{
  "d_model": 128,
  "head_dim": 64,
  "positions": "learned",
  "attn_scale": 0.125,
  "tie_embeddings": true,
  "init_std_qkv": 0.051,
  "init_std_up": 0.051,
  "lr": 0.00163,
  "schedule": "cos",
  "batch_tokens": [8192, 16384, 32768, 65536],
  "doc_mask": true,
  "steps": 6392,
  "dataset": "wikipedia_en"
}
Each number is 128 + 32 x the weight over the matrix's rms, rounded and kept within 0 to 255. Layers, rows and columns count from 0.

# layer 2 attention key, 256x128, rms 0.0581, rows 218-230, columns 0-127
[[ 80 143 133 132 154 185 124 208 110  90 132 120 155 130  97 150 155 149 124 119  60 128  79  55 115  77 151 135 147 151  98 101 142  59  86  83 122 107 115 146 188 111 152 111 146 169 152 126 134 152 151  91 116 141 159 121 108 120 179 103 154 126 130 147 120  73 135 107 159 143 120 111 153 174  77  93 103 155 164 125 159 117 125 138 111  58 150 124 212  66 147 139 150 167 160 126 174 104 150 101 113 141 139 169  80  80  75  97 102 124 115 129 124  93 103 115 130 125 121  85 138  60 168  89 154 138 119  94]
 [165 109 138 141  72 206 134 185 101 105 118 132 147  77 155 135 164 149  76 137 106 129 153  69 131 129 106 143 119 115  26 108 186 108 114  22 143 106 119 139  95 112 139 103 139 128 161 157  88 164 170 121  96 147  33  92  62 141 120 129 114 121  90 131  74 124 162 160 178 143  97 156 170 149 107  85 113 160 180 161 134 105 175 142  93 111 129 156 139 162 112 123 100 168 147 128 148 118 138 110  81 104 133 147 134 205 132 189 111 139 148 119 146 100 150  97 158 119 140  93  67 105 188  99 155 131 165  93]
 [219 136 141 135 112  82 127 162 112  97  41 166 141  79 183 128 117 122 105  85 170 141 163 102 148 248  61 173 103 157  71  86 151 156 136 111 139 121 114 128 155 182 141 129  79 112 165 151 100  81 130 141 121  84 152  97 162 126 134 160 132 133 116  52 116 136 101 195 176 156 142 157  98  35 178 113 220 153  67 140 159 120 173 143 168 121  86 112 102  93 130  32 100 140 135 179 128  93 133 116  78  88 193 136 218 161 106 116 106  99  52 140  55 181 211  19  95 108 121 100  75 225 152 148  83 133 189 131]
 [120 125  85 114 163  23 115  71 160 135 105 172 110  75 136 129 135  97 182 125 184  87 147 156 128 125 188 139 146 158 188 180  93 115  94 218 118  97 137 115 123 155 158 128 122 149 164 142 142 123 169 146 176  50 191 105 143 138 138 116 140  89 185  74 255 158 100 137 154 139 114 159  66  70 205 151 121 134 105 160  77  98  53 122 166 128 132 155 175 128 117 146 124 156 167  94 118 143 136 126 202 147   0 137 102 142 141  86 123 147  94 180  88 118 154 149 155 134 145 160 121 131   0 128 167 151  39 159]
 [156 181  63 191 190  96  79 137 111 160 130 151 167  60 113  65 114 112 106 170 107 128 203  83 133 132  93 118 184 138  71 144 143 162  97 102  85 168 129  93  57 168 141  61  87 114 163 111 164 119 167 169 149 113  58  24 142 144 120 164 109 126 209 162 241 138  68 180  78 206  90 150 124  58 186 146 180 121 139 180 123 122 105 114 165 139 102 177 124 151 122  39 146 220 106  92 187 152 116  80 105  86 128 122 167 151 169 111 142 152  47  84 129 145 160 150  91 120 154 108 130 161  70 131 127  80 125  54]
 [144  65  85  67  79 122  95 154 123 193 137 145 104  97 162 202  81 130 153  90 136 119 104 114 189 113 123 129 149 147 137 109 147 136 199 139 158 138 117  43 106 155  64 224  93 152 162  80  93  82 145  81 139  51 122 240 138 135 120 108 159 141  48 154 152 126 189 114 175  89 161  94  93  92 142 103 136 136  93 162 121 172 170 157  69 173 134  16  89 102 139  73  40 105 155 137 130 112 158 154 129 166 177 141 141 123 124 132 121  74 172 110  92 141 129  94 153 141 142 137 126 156 146 106 106 194 132 173]
 [106 114  96 135 212  55  81  57 179  86 119 173 131 141 134 133 137  79 152 128 157 126 170 155 129 158 166 152 106 160 180 234  99 117 100 184 102 149 112 157 134 143 148 157 136 106 134 136 159 107 194 173 178 105 225  90 163 130 150 127 122 104 207  11 184 177  76 138 138  88 108 121  87  49 157 163 146 132  77 157 114 106  36  97 114 155 126 250 224 138 143 124 140 107 162  91 120 145 170  77 196 135  27  92  85 104 107  60 121 103  90 186 105 128  98 125 119 120 134 140 159 100  11 164 193 159  95  96]
 [110 168 130 175 120 161 143 105  97 191 142 167 181 121  80 202 146 154  87 157  70 119  56  55 131 127  97  86 149 141  59 176 119  83  68 134 122 134 131  88 131 172 117  95 192 185 112  96 150 179 115 116 117  70 143 116 115  81 190 105 122  70 123 174 144  97 147 164 126 157 142 158 180 133  92 105 164 169 127  98 143 154 136 129 108 150 126 120 167  71 160 100  95 175 142 132 150 158  89 128 126 139 120 151 129 131 103 121 129  99  68 105 151 117 122 166 112 129 127  98 131 120 190 131 166 125 114  92]
 [177 184 177 138  90 152  68 198  86 147 156 136 158 161 112 103 102 199  55 170 103 111 107  69  46 190 114 128 136 164 100  82 178 182 126  63  94 144 146 100  98  81 123  60  54 110 156  89 119 105 115 159 112 153  98  91  97 142 137 135  92 177 221 107 152 155  99 174  96 244  72 134 139  80 196 132 156  95  95 160 100  80 120 136 137  48 111  82 158 179  91  42 189 167  64 103 111 123 114 113  50  91 184 127 144 196 123 158 148 111 170 136 105 124 139 124 152 151 163 144 114 159 132  96 126  91 171 128]
 [161 117  97  99 105 109 185 133 126 160 177  95 126  83 172 104 101 172 187 155 123 110  44  93 147  69 108 168 155 137  87  69 113 152 198  83 112 115 110 126 100 168  85 142 123 159 113 129 126 136  74  97 136 150  62 186 153 123  76 114 108 118  73 215  88 128 155 101 178 118 146 127 124 143 125 108 186 103 134  90  86 132 154 179  97 145 145 117  36 125  95 156 122 108 128 152 138 156 131 147 122 118 103  73 116 135  96 207 132 105 182 126  85 159 147 117 116 137 125 144 120 169 175 106 129 148 132 157]
 [125  84 156  57 103 153 198 104  89 155 148 181 124 109  83 172 150 128  90 102 104 168 141  87 124 176 132 151  98 126 145 174 116 143 100 225 162 140 151  78  98 116 137 134  79 103 131 119 129 110 170 153 102  69 178 174 124  76 109  93 108 139 170 145 243 158 118 159  51 160 134 115  93 126 143 120  90 162  42 172 133 175 150 155 130  66 137  32 139 111 101  81 124 142 106 148 116  83 120 120  81 164 130 166 171 180 163  37 103 111 124 151  73 125 121 130 116 107 167 107  98 162  77 111  97 160 127 165]
 [ 87 140 150 140  67 255 150 131 109 142  58  58 122 142 129 124 176 186 109  97  93 134 156 147 120 103  57 173  79  39 117  82 151 138 149  25 198 149  60 211 138  60 115 163 184 125 105 129  86 116  43 116 135 247 125 169 158  80  72 111 124 149  92 124   0  97 137 121  92 157 117  96 174 186  43 108 147  94 129 103 149 102 226  55 140 151 161 123 134 102 102  92  99  99 143 192 108 106 126 202 143 165 255 126 173 111 131 184 153  68 185  94 138 125 105  88 113 133 124 109 108 107 255 161 108  67 235 142]
 [130  91 140  87 174 115 109  92 162 140 168 148  93  96 108 117  72  79 109 164 147 138 168 138 154 114 181 141 107 170 125 212 117 151 124 234 180 135 173  64  85 153  92 207  53  74 131 109 114 134 184 177 126 139 154 168  72 150 137  76  53 169  85 130 135 133 152 178  92  67 141  98  66  91 136 155  59 130 110 183 100 143 129 130 126  62 164  93 171 160 100 128 110 109  83 100 167 116 117  82 126 160  60 113 100 191 187 126 104 106 175 149 139  94  97 128 145 109 141 139 118 118  50 132 167 191 140 111]]
# layer 2 attention query, 256x128, rms 0.0581, rows 219-230, columns 0-127
[[156  55 133 168  92 133 129 114  91  79  74  90 147  96 173 172 138 126  97  30 107 121 151 136  53 159  98 151 145 185 159 113 134 142 228 128 163 163 131 164 176  77 146  86 157  87 115 156 124 109  94 111 134 172 116 106 187 148 165 157 131 132 116 131 156 152  95 103 155 133 134 161  94 113  68  55 129 131  76 166 191 140 121 134 141  76  88 135 115 109 131  22  85 107 120 170 164 126 188 184 142  98 172 120 106 119 129 107 117 153 128 155 118 150 124  54  68 158 104 142 191 176 166  76 153 135 144 159]
 [129  17 224  40  71 161 136 104 135 101  83 125 101  41  80 105  98 159 127 102 113 212  64 166 198 104  69 102 183  63 111  90 159 104 153 120 118 131  97 146  92 150 126 151 160  92 102 101 155 159  55 144  82 135  98 123 132 168  87 128 138 141 165 169 151 138 200  86 159  83 155 113 146  57 103 105 139 126  76 187 133 141 152 130 143  59 153  42 203 132 167 155 107 108 148 143 159 119 233 156 107  83 116  61 171 148 132  82 122 114 196  30 148 180 101 167 106 171 145 173 206  45 107 157  70 131 151 149]
 [ 42 208 108 162 205  74 154  99  76 155 160 138  66 139  79  81  70 102  93  86 147 131 110 131 163  88 131 120 139  63 173 111 139 148 164 140 156 106 111 152 138 139 123 169 137 138 190 105 139  92  62 141  97 117 152  73  88 153 127  91 161 102  26  87 130  72 146 199 170  99 140 130 113 159 170 117 155 109 171 112 100 207 200 120 147  83 172  95 180 226 200 139 119 130 154 178  88 147  82  96 112 199  81 173 152  30 182 209 177  40 125  69 139 123 114 160 169 115  86 103  89 164 150 149 159 234  54  79]
 [149  77 201 154 190 185  97 191 150 162  99 153  93 132 122 161  48 135 112 111 155 193  85  87 108  97 162 133  34 161 124 101 145 116 104 159 134 172  57 181 104  92 114 175 169 161 151  67 123 155 103  99 139 112  19 136 148 130  96 120 193 142 213  68 114 149  71  66 162 145 173 164 107 156 142  61 172 100 129 169 173 164 155 111 151  21 107  47 149  96 167 225 131  94  68 173 138   9 207 115 162 145 145 123 100  94  21 199 109  79 119 137 121 155 171  57  93 114 147 158 134 160 104 103 179 118 173  93]
 [151 185 107 110 142  81  87 115 112  98 126 154  22 193 107 112 108 121 134 125  81 181 149 203 184 185  49 138 156 118 146 139 104 115  69  74 100 141  94 125 176 185  99 114 111  59 152 233 112 132 125 159  77  85 137 108 117 159 112 162 167 150  87 137 177 123 166  77  72 164 134  84 148 131  79 188 111 156  93 121 171  97  98 161 125 133 178 192 137  69 197 132 168  88 124 138 169 196 141 143 109 114 115 153 187 154 120  77 110 175 184 144 153 119  70 164 101  85  85 144 134  44 139 177  77 172 123  47]
 [ 37 116 139 177 136 119 196 142 130 178 128 138  66 132  58 134  87 130 116 132 182 126  85 123 146  34 137 228 174  99 128 141 141  70 186  89 153 136 159 111 131 132  71 150 105 134 135  10 173  75 105 119 143 110 125  69  63 103 134  91 152 105  76  91 107  92 167 170 157 104 146 106 144 214 168 124 135 110 176 116  62 140 221  97 120  80 139  17 195 235 162 175 111 149 176 142 137  98  34 124  96 229  89 210 114  40 151 158 191  76 142 145 179  80 148 146 206 171 104 123  79 157 147 181 147 174   0 109]
 [ 80 152 131 116 121 147  48 152 173 166 105 185 143 108 191  91 142 147 109 110  92 175 164 131  94 175  74 192 103 160 160 168 154 164 158  81  80  97  79  91 133 153 134 168 121 137 126 182 116 115 121  93 112 134 117  89 211  91 120 127 150 152 124 134 130 134  71 111 173 141 124 105 122 169 106  50 190  90 158 139 138 148  80 104 108 142 127 185 104  99 137  55 121 160 152 141 148 173 199 137 159 159 117 151 120  65  62 142 112 170 133 213 128  86 134 125 135 105 118  88 132 170  97 165 133  88 159  85]
 [172   8 103 108 142 183 144 192 131 147 119 144 196  91 154 106 101 126 110 100 143 136  85  57 176 147 159 102  68 218  65 145 173 118  79 122 132 116 128 189 110  74 147 138 151 149 122  90 131 196 195 132 123 178  57 128 123 161 111  99 136  80 225 139 149 166  76  60 129  93 162 178 153  11  83 148 128 166  93 157 166  74 148 140  98 103 141 159  67 147 134 129 123 167  78  95 160  75 148 122  80  80 127 100  75 205  52 255 102 100 123 124  93 171 151 112 123 150 129 198 192 181  52  89 133 169 133 170]
 [150 187 157 172 119 101  81  90 101  64 118 129 120 141 110 177 187 124 130 118  86  99 146 246 119 184  88  93 112 136 142 101 107 145  77 119 140 120  93 131 139  96 140 119 148 139 110 221 125 112 100  90  98 132 115 118 145 149  72 160 157 109 110 156 180 134  43 113 104 195  82  92 111 153 110 156 166 147  96 111 195  76 120 145 162 182 144 180  58 128  84 147 169  95 110 130 152 137 110 147 130  66 135 145 138  97 155 107 136 130  68 101 149 156 135 102  95 140 123 150 117  65 129 111  83  94 174 133]
 [115 107 116 105 102 162 105  51 107 225  85 111 101 146 179  49 120 120 152  83 119 166 126 119 194 132 164 127  79 116 103 186 104  71  30 134 162 132 112 140  90 108 138 185 142  62 136 202  98 199 149 163 115  93 150 103  58 160 140 151 140 177 155 140 136  99 187 124 169 132 151 156 160  62 125 115 144 135 132 106  23 108  56 144 146 132 145 163 172 115 181 139 126 155 119 102  71 148 171  87 118 109  92 114 138 163  64 114 102 140 153 151 137  87  72 178  98  88 125 155 150  55 108 181 103 159 165  43]
 [151  43 162 136  56 134 131 139 138 102 131 102 183  95 126 115 186 216  62 186  96  83  82 106 105 170 103  25 134 154 127 116  73  35  23 132  72 111 221  91 151  87 147  34  77 173  29  57 139 142 131 123 136 161  37 121 138 129 161  92 113  90 204 221 128  66 117 130 115  96 212 136 184  57  62 102  92 139 107  80 142  57 129 189 158 141  86 163 110 117  77 156 107 157  80  84 160  78 157 158 112  86 168  76  31 245 119 104 135 207 133 147 121 126 111  96 134 203 128 115 211  75 116  90 125  35 140 147]
 [174 117  62 201 124 153 101  43  44 158  80 141  54 156 144 143 145 101 183 106 180 165 114 115 206 128 193 225 142 115 145 153  78 105  65  92 186 165 126 195 141  99  47 123 126  25 144 142 115 119 152 106 145  86 173 111 114 164 158 148 128 194 145 124 109 148 142 135  87 164 135  84 113 151 122 144 115 150 142  75  71 133  75 143 110 202  98 131 117  83 205 169 122 130  83  94 101 123 112 119 178 138 130 166  96  34  91 125 171 146 101 158 184 110  98 153 151 118  93 158 151 118 182 169 116 159  61  69]]